From a checkpoint of a small transformer trained on Wikipedia.
Size: MLP 768 tanh GELU, vocabulary 2048.
Architecture: LayerNorm before each block, learned positions, biases, tied embeddings.
Training: a variant of SOAP for these matrices, 4761 steps.
Each number is 128 + 24 x the weight over its row's rms, rounded and kept within 0 to 255. Layers, rows and columns count from 0. Numbers have three digits each. The size before them is the row's rms in percent of the matrix's.

# layer 2 MLP down (transposed), 768x192, rms 0.0982, rows 359-408, columns 0-63
088:124156101132070147138130141123144136116102141134116155139151153162136115108127124136123080141135140112144092164164144111137152129163132130148122151160154116106132114108179184103140126138072138
082:147138190149108150124135128117111071164140111078102133125127149134083153153138110141155108158165080119125115163131081132168166090150114122139159119087154125146132114120133118127127167123137125
099:126110108140115109103121126123111129125112155064101125087118163126101103105116160100092109123129124148106108116100118100122095161120166129105080100136128147138176107091132119168141131101141137
102:116161089147111137101147106120151104129099137133124101152142158094100107150158120044127172128104143195135106161108149108139106141111124135145144107076121162126119135111100144146093162166162130
091:182124145135137134113145098134140122135145131122117146108136156141128143127155129114088095116160112123180120156104123145165147153170139145127109185091125142116115094156172065111124135108116165
116:165101109130123119125116103182123153140145137092144131136131136140138156142155150115109163159123151101046155099138080116116105110101121138119133146141142148139129107094120114152135102166136094
095:135132153123153145154155114147106095125120154137188152146122161079142109114109117120132161120140132144133146089141122097073104144127159121163089119132129137098089127117161125141140129194099119
112:144114115109112143099142162118112145112178094147077105122135179084118148174083112157134167086079127130131130110158106108146131095095156111099111139112149091144103146077124138136092117137160129
122:113124164131161153113100136190140135144152110122169088124134153111138085160105127121100110142117112123118124152098144136139124155116146144123125118107164096147153132074136122128113079106177124
117:129112109115094124102101103095121120097114168155131140139135121144145091116158114082087133130161136119103127115078155124095100119109157136091104137134122131120124116149164165096132122119116155
089:105135110105129145131122143169142146117122091127102105153110127108154143126141124153140112170086120078095099098132120083130108109101133185106148092127138142077082125082106109154130088127103135
091:154146080080140138144113162126156183180099094151095154115110147135131163129145091158094129079114138169133150137130135153122105130183147089122136136189139162152087140130129154127097155093140134
091:112117161103161100147115115171109152124076125150138115145104173157115116132140142146127126165155137102148135113085157108132105127131112102167122117116137147117145128063131144109103122160115154
104:137102132087109148097149141132103079181138146142138142137112146115116131127137116107113112096136188115126113129104103093098142176134161091140135143135077154068071092106094122136087167119155126
099:099191134145139092157109119115087104105085097131149107154126146118154092106145125151132165145105059127077156100132141113130160106095115141098157076131143117167114109144097096145149100158100115
094:207148126162107109137095088130112133094182130077104073146155141135125126094078148126100167151089144123128159140171130117152121129107116107133141096124126122148130161136125088146106126119133144
094:132132133162170160124115129099140132121133149124138142112101170093147141125102106136156142130116139098126139090095135132136123093097096124086106111115083132068136142136137117145134115127141105
099:169165177083101092106128130117124141140158149084111144099151129162119079152153126129125119133169166127151123098142167151109111136139098109092122151076149150157086118174159145130164118122141139
115:084139051149121101130127100115109132137117126133087115146101170097062126118117099147138141106142144141139136145122126123136194128088123162144143114119141165152147149114127101133132137094155138
082:151082176124134122108134126133138117131144116172100159107144114118113145131088125156097092104155128139072116170095081107138145138091132118150143169143125155124107130135120105113140141109108121
104:199105147110127141126142117110135120155103114115146118121134122135116133127124122142148114088132115167145098145116142164107115113150112153159078109147114158140094124156132082127124098113121151
111:123172126131170102144092086090124119159131178104134153141142134157102116128150106128160090134128136132142161135107117111165167113190138143162102118099099116120119159153149113108106112100096159
097:117088125127116136119136116123128145165131123132123113134099162115109123143120135152136176156108135137113108144155141135126140131098166108126175157129153134138137149106134129142154133106140148
111:145137134141137162107147132159129134127150059129148109121141163114111151143121182125123084129161088124098125135134082101173117129132160102143121134123142066166135153096126119124131102128111124
099:126140101148148119112133083127115097098187148096128098120087091097128139108122128133101170084108125116099148148149146138105128104120164103105125178064109145133080147123119111115137156120172121
102:119128159119144099122107107138152110120150097126082120108156131159140091106109140132159122131160118155165153169086126155141086158094126137108154146162138110121159171097071158107163114106115152
100:153126158107098070126102120130107087162113119128131139116136127152127120116129126153142156150124089114152130124147136136121160117078141111160193111103110142162118118153169103144125105164099146
111:071137099164172113095153118146137120131163147090149182107173104182137108128143174076139116147138132114133127135102161147153114153114086094146137154119113166104139116179129125077123114141132121
107:118139119105159129140125113117137111149079113135124080130100124131146157118124092156086134108114144102143136110114102132118136073134147136134113138152120098116140132150101096076141133139104092
107:161135110121103166082149155138121132098168074167106126124111143184097186124169120065117120121112137163138111172153137115098107126199124144163118175103140092137108130098107098146089112123131118
110:129138161115094081132068138141152096148119208130122127085155103133122091126139137143117129072169123116136103104127113149112124169180116069112131135119129090096165098134083111106110115106145145
092:099059076144146143121147112098117101121109147133137131129157107118172132166098170154108166132102128164145155115108105163083123111155089142114181111158103112168124129111157096156109111150146166
101:145154166178171159130127130144113140091082110122107157101173122126128129119124137140081133086126134134101113133124155097144112147175101115135134124144093134096123063176097114132107120137112112
099:150166128078104108163106106124158105075095129127106163097114091122150111102165109115140130158125147116153172096162106092128161083153115105146088147157143138152126124155149103111147126093111100
108:139139125115110154111168124148175152147126104097109152124138112140095078119129116126153153190119134126139123128120169148159124107113081133096125106156144128156127112113144147101123106132119117
106:130149130164144140103108092141127134142132174147136150116112148131108095088144179130128157145104115137138105090090139106166139114169151083122133164096095142091090167160107145106107114097125120
106:157151071133113168109119149140143106162164153105109144188190126173152101131174132128149116121131123139128088135130119091160120137118113145131113130200135125111107126127116137086081124098129117
094:116116161085101093143127119138116129133138108153154097116166127163141100160103110110145083134124093144161094158102114105147091065146145130114112088103118060123142126126149151124124137128135126
108:107122101134118116125139109104176158126126077151119167102119174080157158178165097137113134100172164122089155148142101146094064165078141133110118141155128142124111105094151133142148115092139125
093:132122094115127166144134100106097127118111130108134107130111169128132137131163134089105143084133129106127107142128082135135116148157128080091094131142197180106125133127139132168142146116155124
086:185072148136123137114118089100112143118135189109147088176137071107159080098133102126158149164156139134132100111139130116111129127125132120125109116127128126112139128163136149127127094120135144
102:167108109113102129104112195146104126101147146128126165107142148143113140136106148110100139090118111164179121155122128116140116150117116129100094132116137141118125177152086110107097158079130112
110:089145172140109112152132158121141139119124096095162171124131125085060109111150077147115113135132100146135105133145168161128145105139122130141140127110177121132152132122106091154142144113119137
085:140117114115159134114139099127104158110136135145155123111133145124125145122142146100104131134159127120091084112155131151097121088078107150110109111175105071134167166122163129128148112116117121
091:143149127110140162110131128138139110149132086104145100145115160107163126150124128109126123143154124097158113107131147094135208144140137106122136112101160105145119091120149158110116123097101121
087:111108124156125123120171128122133165172186093148116138136172148147105095167156069179102112113109133125137110104126171136142130132111097139166144099164124110132159101107158105116150116136118149
094:076107078160174088121151151129163107165156128124131132130146084129124114086119097104127140136142103101151063136113151101134124150167111086142110163124178143089148123139128122124136095129119135
104:157124128116114169090126091128093113095149110183112109139110111084164093123106106145123126156100115115109144078124125120115145098090094118126117142122168107091149097123163130101076155118134149
113:152127116147122074104146141111119111148126087136092098138183105116144115113116152110108151137103132141118115127138069105102115129106158111125125124136126175095093118117127118107084133161129145
105:132080105113152156109159134133120150121150113130127114108080088131140122163123094148137064128148121190135141141114142130119096120134135128107163123152163108102133113094108074139187103104178132
# layer 2 MLP up, 768x192, rms 0.112, rows 360-409, columns 0-63
078:123150078137109095156109166165129152119126091163140122101112127119117150150123129097155133090130190145148105093126187108142134201115121134134139108153153181135118123140151123101125108138171092
103:109136132096134160116153145132141156123174112118092123119122106098125134129112114139139123124104162091098129106143119173129134112081171111172132127158144103137112087138164126152117129108137184
103:116115072075104156150128163137185087171148152103106126140115079165112146138139147103143114150162100079130145131109160122129153133147128163127126159102097186141101106109140106166183109105087113
083:100086153139152161149158141163107134091147127103107164115106128156162077116144132136112135110126103143119137102106088112141113095110141163135119131145132116137107142115164130143084135105195144
128:134157133103082132127118089101102146162129106111146129147080118084108177123117128125151122097129120110133112123115147122149160148117141095158137143115143160171091149092135155146140100146142110
087:103119160138134148125135119124150147132150125158142130096137090150145123089142122128085120187104097169120090095131090107119093115153174142113115091177103166166194157142139134124104101100132140
121:112087096119118119171082132132086131128138090104142154125137118130123117094159134135136122164132173129127130140124104127134167136146147106118128087107108154112162081140142109168120126109065097
139:109093139137198138154142116155161129113084138102099153135159111108081108149114103124129111127152084122126080142146142100136155139132152146101151134087186126124132123107101100131110122107138165
126:100107137127156156111142131110164153080111075106083159112134161115135108146161121086145153124122167104123143113102157125120085154120141125149109101136157126116108128086122147133114089079130154
071:117122122110148074139103074115145122119130077127120128109161104143144111086121130100093092141139150130132142128138135144133109173100148064134114127135127114151140153095119147133143143066121159
090:137126132123116154139132101132128141082155169141106112115152136125146120121073078140086129142124147076129114150129175146125126122134150127180176172117163117122104143128147106137076129056117144
076:126111169096148127130129143167184115197150160130124127119136123131113142114108159119109124183110099100118131126127111167126136101118098183125107124134158129142121140097143114117145126170145134
107:113105141135130132126088141137124106115096118127149094147118123122129139120127118159110118122069134146139114108107139067120130153114171135126074091168150160130132156123148111092118128130164161
093:159115134110113098139156165122163097099095118147135101141121123106129143104151123137115140165201129083143145150122122151077157137124149121118155102107143156090126130125155144090144121169097136
093:132126112077129111138097142092134109104104168174189128118145138143124149139141114127135150132101111119139125136100136141114155131100102097129088119143088145128112137140098084151108115155143141
084:118134155098109126127096095108129148152108167162104089178090160120143106143092096123181119119105130099137120149113145079106114144088120126075109116115177139129128145105146131122122079112145152
094:128084105127158136135144094125088156129141111141111147122099117080166135130166149132145125116139115094132138171134050107114139095123133130148113103149124123131131132118130103129159154134153114
113:070101050111153076158101068111148131156153100107148083110109121140106142149116116143093146129134173138164171123156130112084118119116150141137114126134147153078107147132146137128165136127097112
081:136144159140107138143121093128117107100056133154106106141131104141154103150137084107131150134102116158111099105095145130131095126146153106127127133136149119132170171185137177136096129127143132
098:119149088119105106172145108093116134135113155126081162150150121153103140117165146145126078100107116150122114115162185113102171125078139144133115098091156122142131109147160119150112118137128118
120:047132101123126108118114145143147138096126130050142097121126129123138150170085137106112126190137142133128109103138096130116099129108171107156122118120142129127123104139105115164191113203106135
104:180180113167162144134125143148132136165109137148082090135140137129144094133153131137158151092124159137139133099127120114136141112106109115156124148110170171109112087123118117129088129125130114
122:120096119127124136141160118098136131139122121060158094105115135150125145107108154118130113139150098149095155150129111093107116180100146142138128151145126064113143094076136093113126131081131169
105:108130125114149131149142133172174136143121138132167107118108141155144127108129086123108102154170096100176132084100140151092111137162132132131066086131132140133092151114142124141112091146153108
098:143164100124147120121153134168152108115123146157145111120117117158095152133087160137087125138073146116129032100163144099152159100107140110123135140122108143155137147158150116114117113138092127
088:183134139154161156120102106143126111135128137129121119138123091138101099133159132133144094138122139154112110111154137114153098137094133134149104127161112104135147104142103152096120147105142153
107:101107128096084101161149092129133136160175093108170111139160101137125127172092156135085132130149107089146123164160129108146124122119145163137127073102122129121162148117138133117121152139126126
104:124150142117105127154110163118151119123113133123129099126134138142145117076155111151098177114169172123093121102155098094106128111106133105105117140141113090124156074163079143124150159109083073
106:125082164153141113115137138135159153090151117126118112121103097141099156128080138118102160127111144128114135132146145113078121180118125125119098171127139104115151132136119113124119119129169115
125:109115079109123113152150167111142113150119114130138147124092202122067145090115138116156075126098165163181174128111127147136130144112150183145157147132137106149119165110079116110160109133111147
088:136133119081113118120114145132096123191135100137146135153094149135157159091148120103128121142123128175148120071138119155130108119153112092120122118157161134135136112127168079139124106119089113
103:166126145178150120138123153130099141154134143106133146126130113130111189129148102108139085120095130115128140109099114114119098079163113119147167155124163169132138130146109088133106129135098121
106:083139162111158130122142119115122154125100171149096093139134126150148113167106120121145140102165117099105133148146093152112126103183119131123055113101116092162116154097109141130158158134168124
104:099144114091147129109121135141162153139142090140129108154166096134126065137166133096174155175130175135153110132135117152133121107089082111137125115160138117176128179113157091147118129125114099
113:116122105113124097093155056099124128140099137110069167149153115110115151176098092130103126157168091117076126132147116136165115125125125144148117141124144113137097093110160112140086121137110129
109:089098130178134120122186100126125128162119163118139125140130142121084084128096124131115101147138135142165161086121126104180145108180128141119125076094143124096111107120094120173120128142104143
084:152149137156145144162110192168173124137142128142163104113104141150136133161107154144145136144150145138147114109123111161121171120136153133169175099117126130120115139132120103093124099120124113
117:130123116099113152112116154100105136126121144137106153155144139124165148107126072129116149132140110112121110147161147139082136123053125147102145125134138130127103121118125134100103082105132162
097:155146150115105123128096174200130137126179136106098101104156086115107122131073133141129145144148126110104123138140151159105105125123115132177115133165073119103095129153129136095122101123081154
079:112103154132124119120140133093146126080112136139114118083128114143101075141133119103144183120103116104113117129151109105121140111077117130082077153144130114126124113155093156142110142108142155
111:131139134104102128138154141131145140166111097143131076138108141155200123145123125103120091114102063087137106168137099102124128140131133133105138111142136129129099119159115134095143103169093171
107:148196126137198124175083130144133132137141068146132123161117140142119106129087106104127147125146098136117078119121125142164130131149104112126143152147131147111130134121126119112143158117090145
072:167121108121202110129141141145120090121112159115104120057113083166156121106117135129086130142163145129161136155093148119175102135102107113096121134101142136160110132163139114115173092136107147
079:146110131153143121140144144096105114157119162127148151092162097121145115110134135129172159145081115147171133108149101098174157164151101130139102089103187141164148116088183143119142123057133113
088:134167127120116116171112179156150103111148150119116153153155079119120107151143133087158107084150144126119102121129167182101136119121094174140117113092156148146129100096158160142097139149106149
096:137161158148154105120119148140093156134108128160113125130115158104136124160126115168138125119150151145078199119132104133138143155028120164095122104109117112139118099104152138130148177138142140
109:095112097165083145152123121090175145169113123128142075139183130116137153133087137127086109145162154127134135161133110148130167134151140118160144112091109124118125131132126109149132115157075148
126:157089141105148177130131169173096129165156117128126143131160116124108097123130157101127159120130096141134141104159130120101097169102097168173081099115123120139116124131088126133138127122145134
108:100133098143131125105156145078129143113163122149143131121124165156122149151163112119086104156096140161148133124105130144144136106091100096129151106166136099098109173126111133152121113165150158
084:146148147075140152146110131162096106142143113149128111146125148099137108102121155144131132124102140126158132100107177101133111150141161118152139173119080116117118103131094159162112113171155153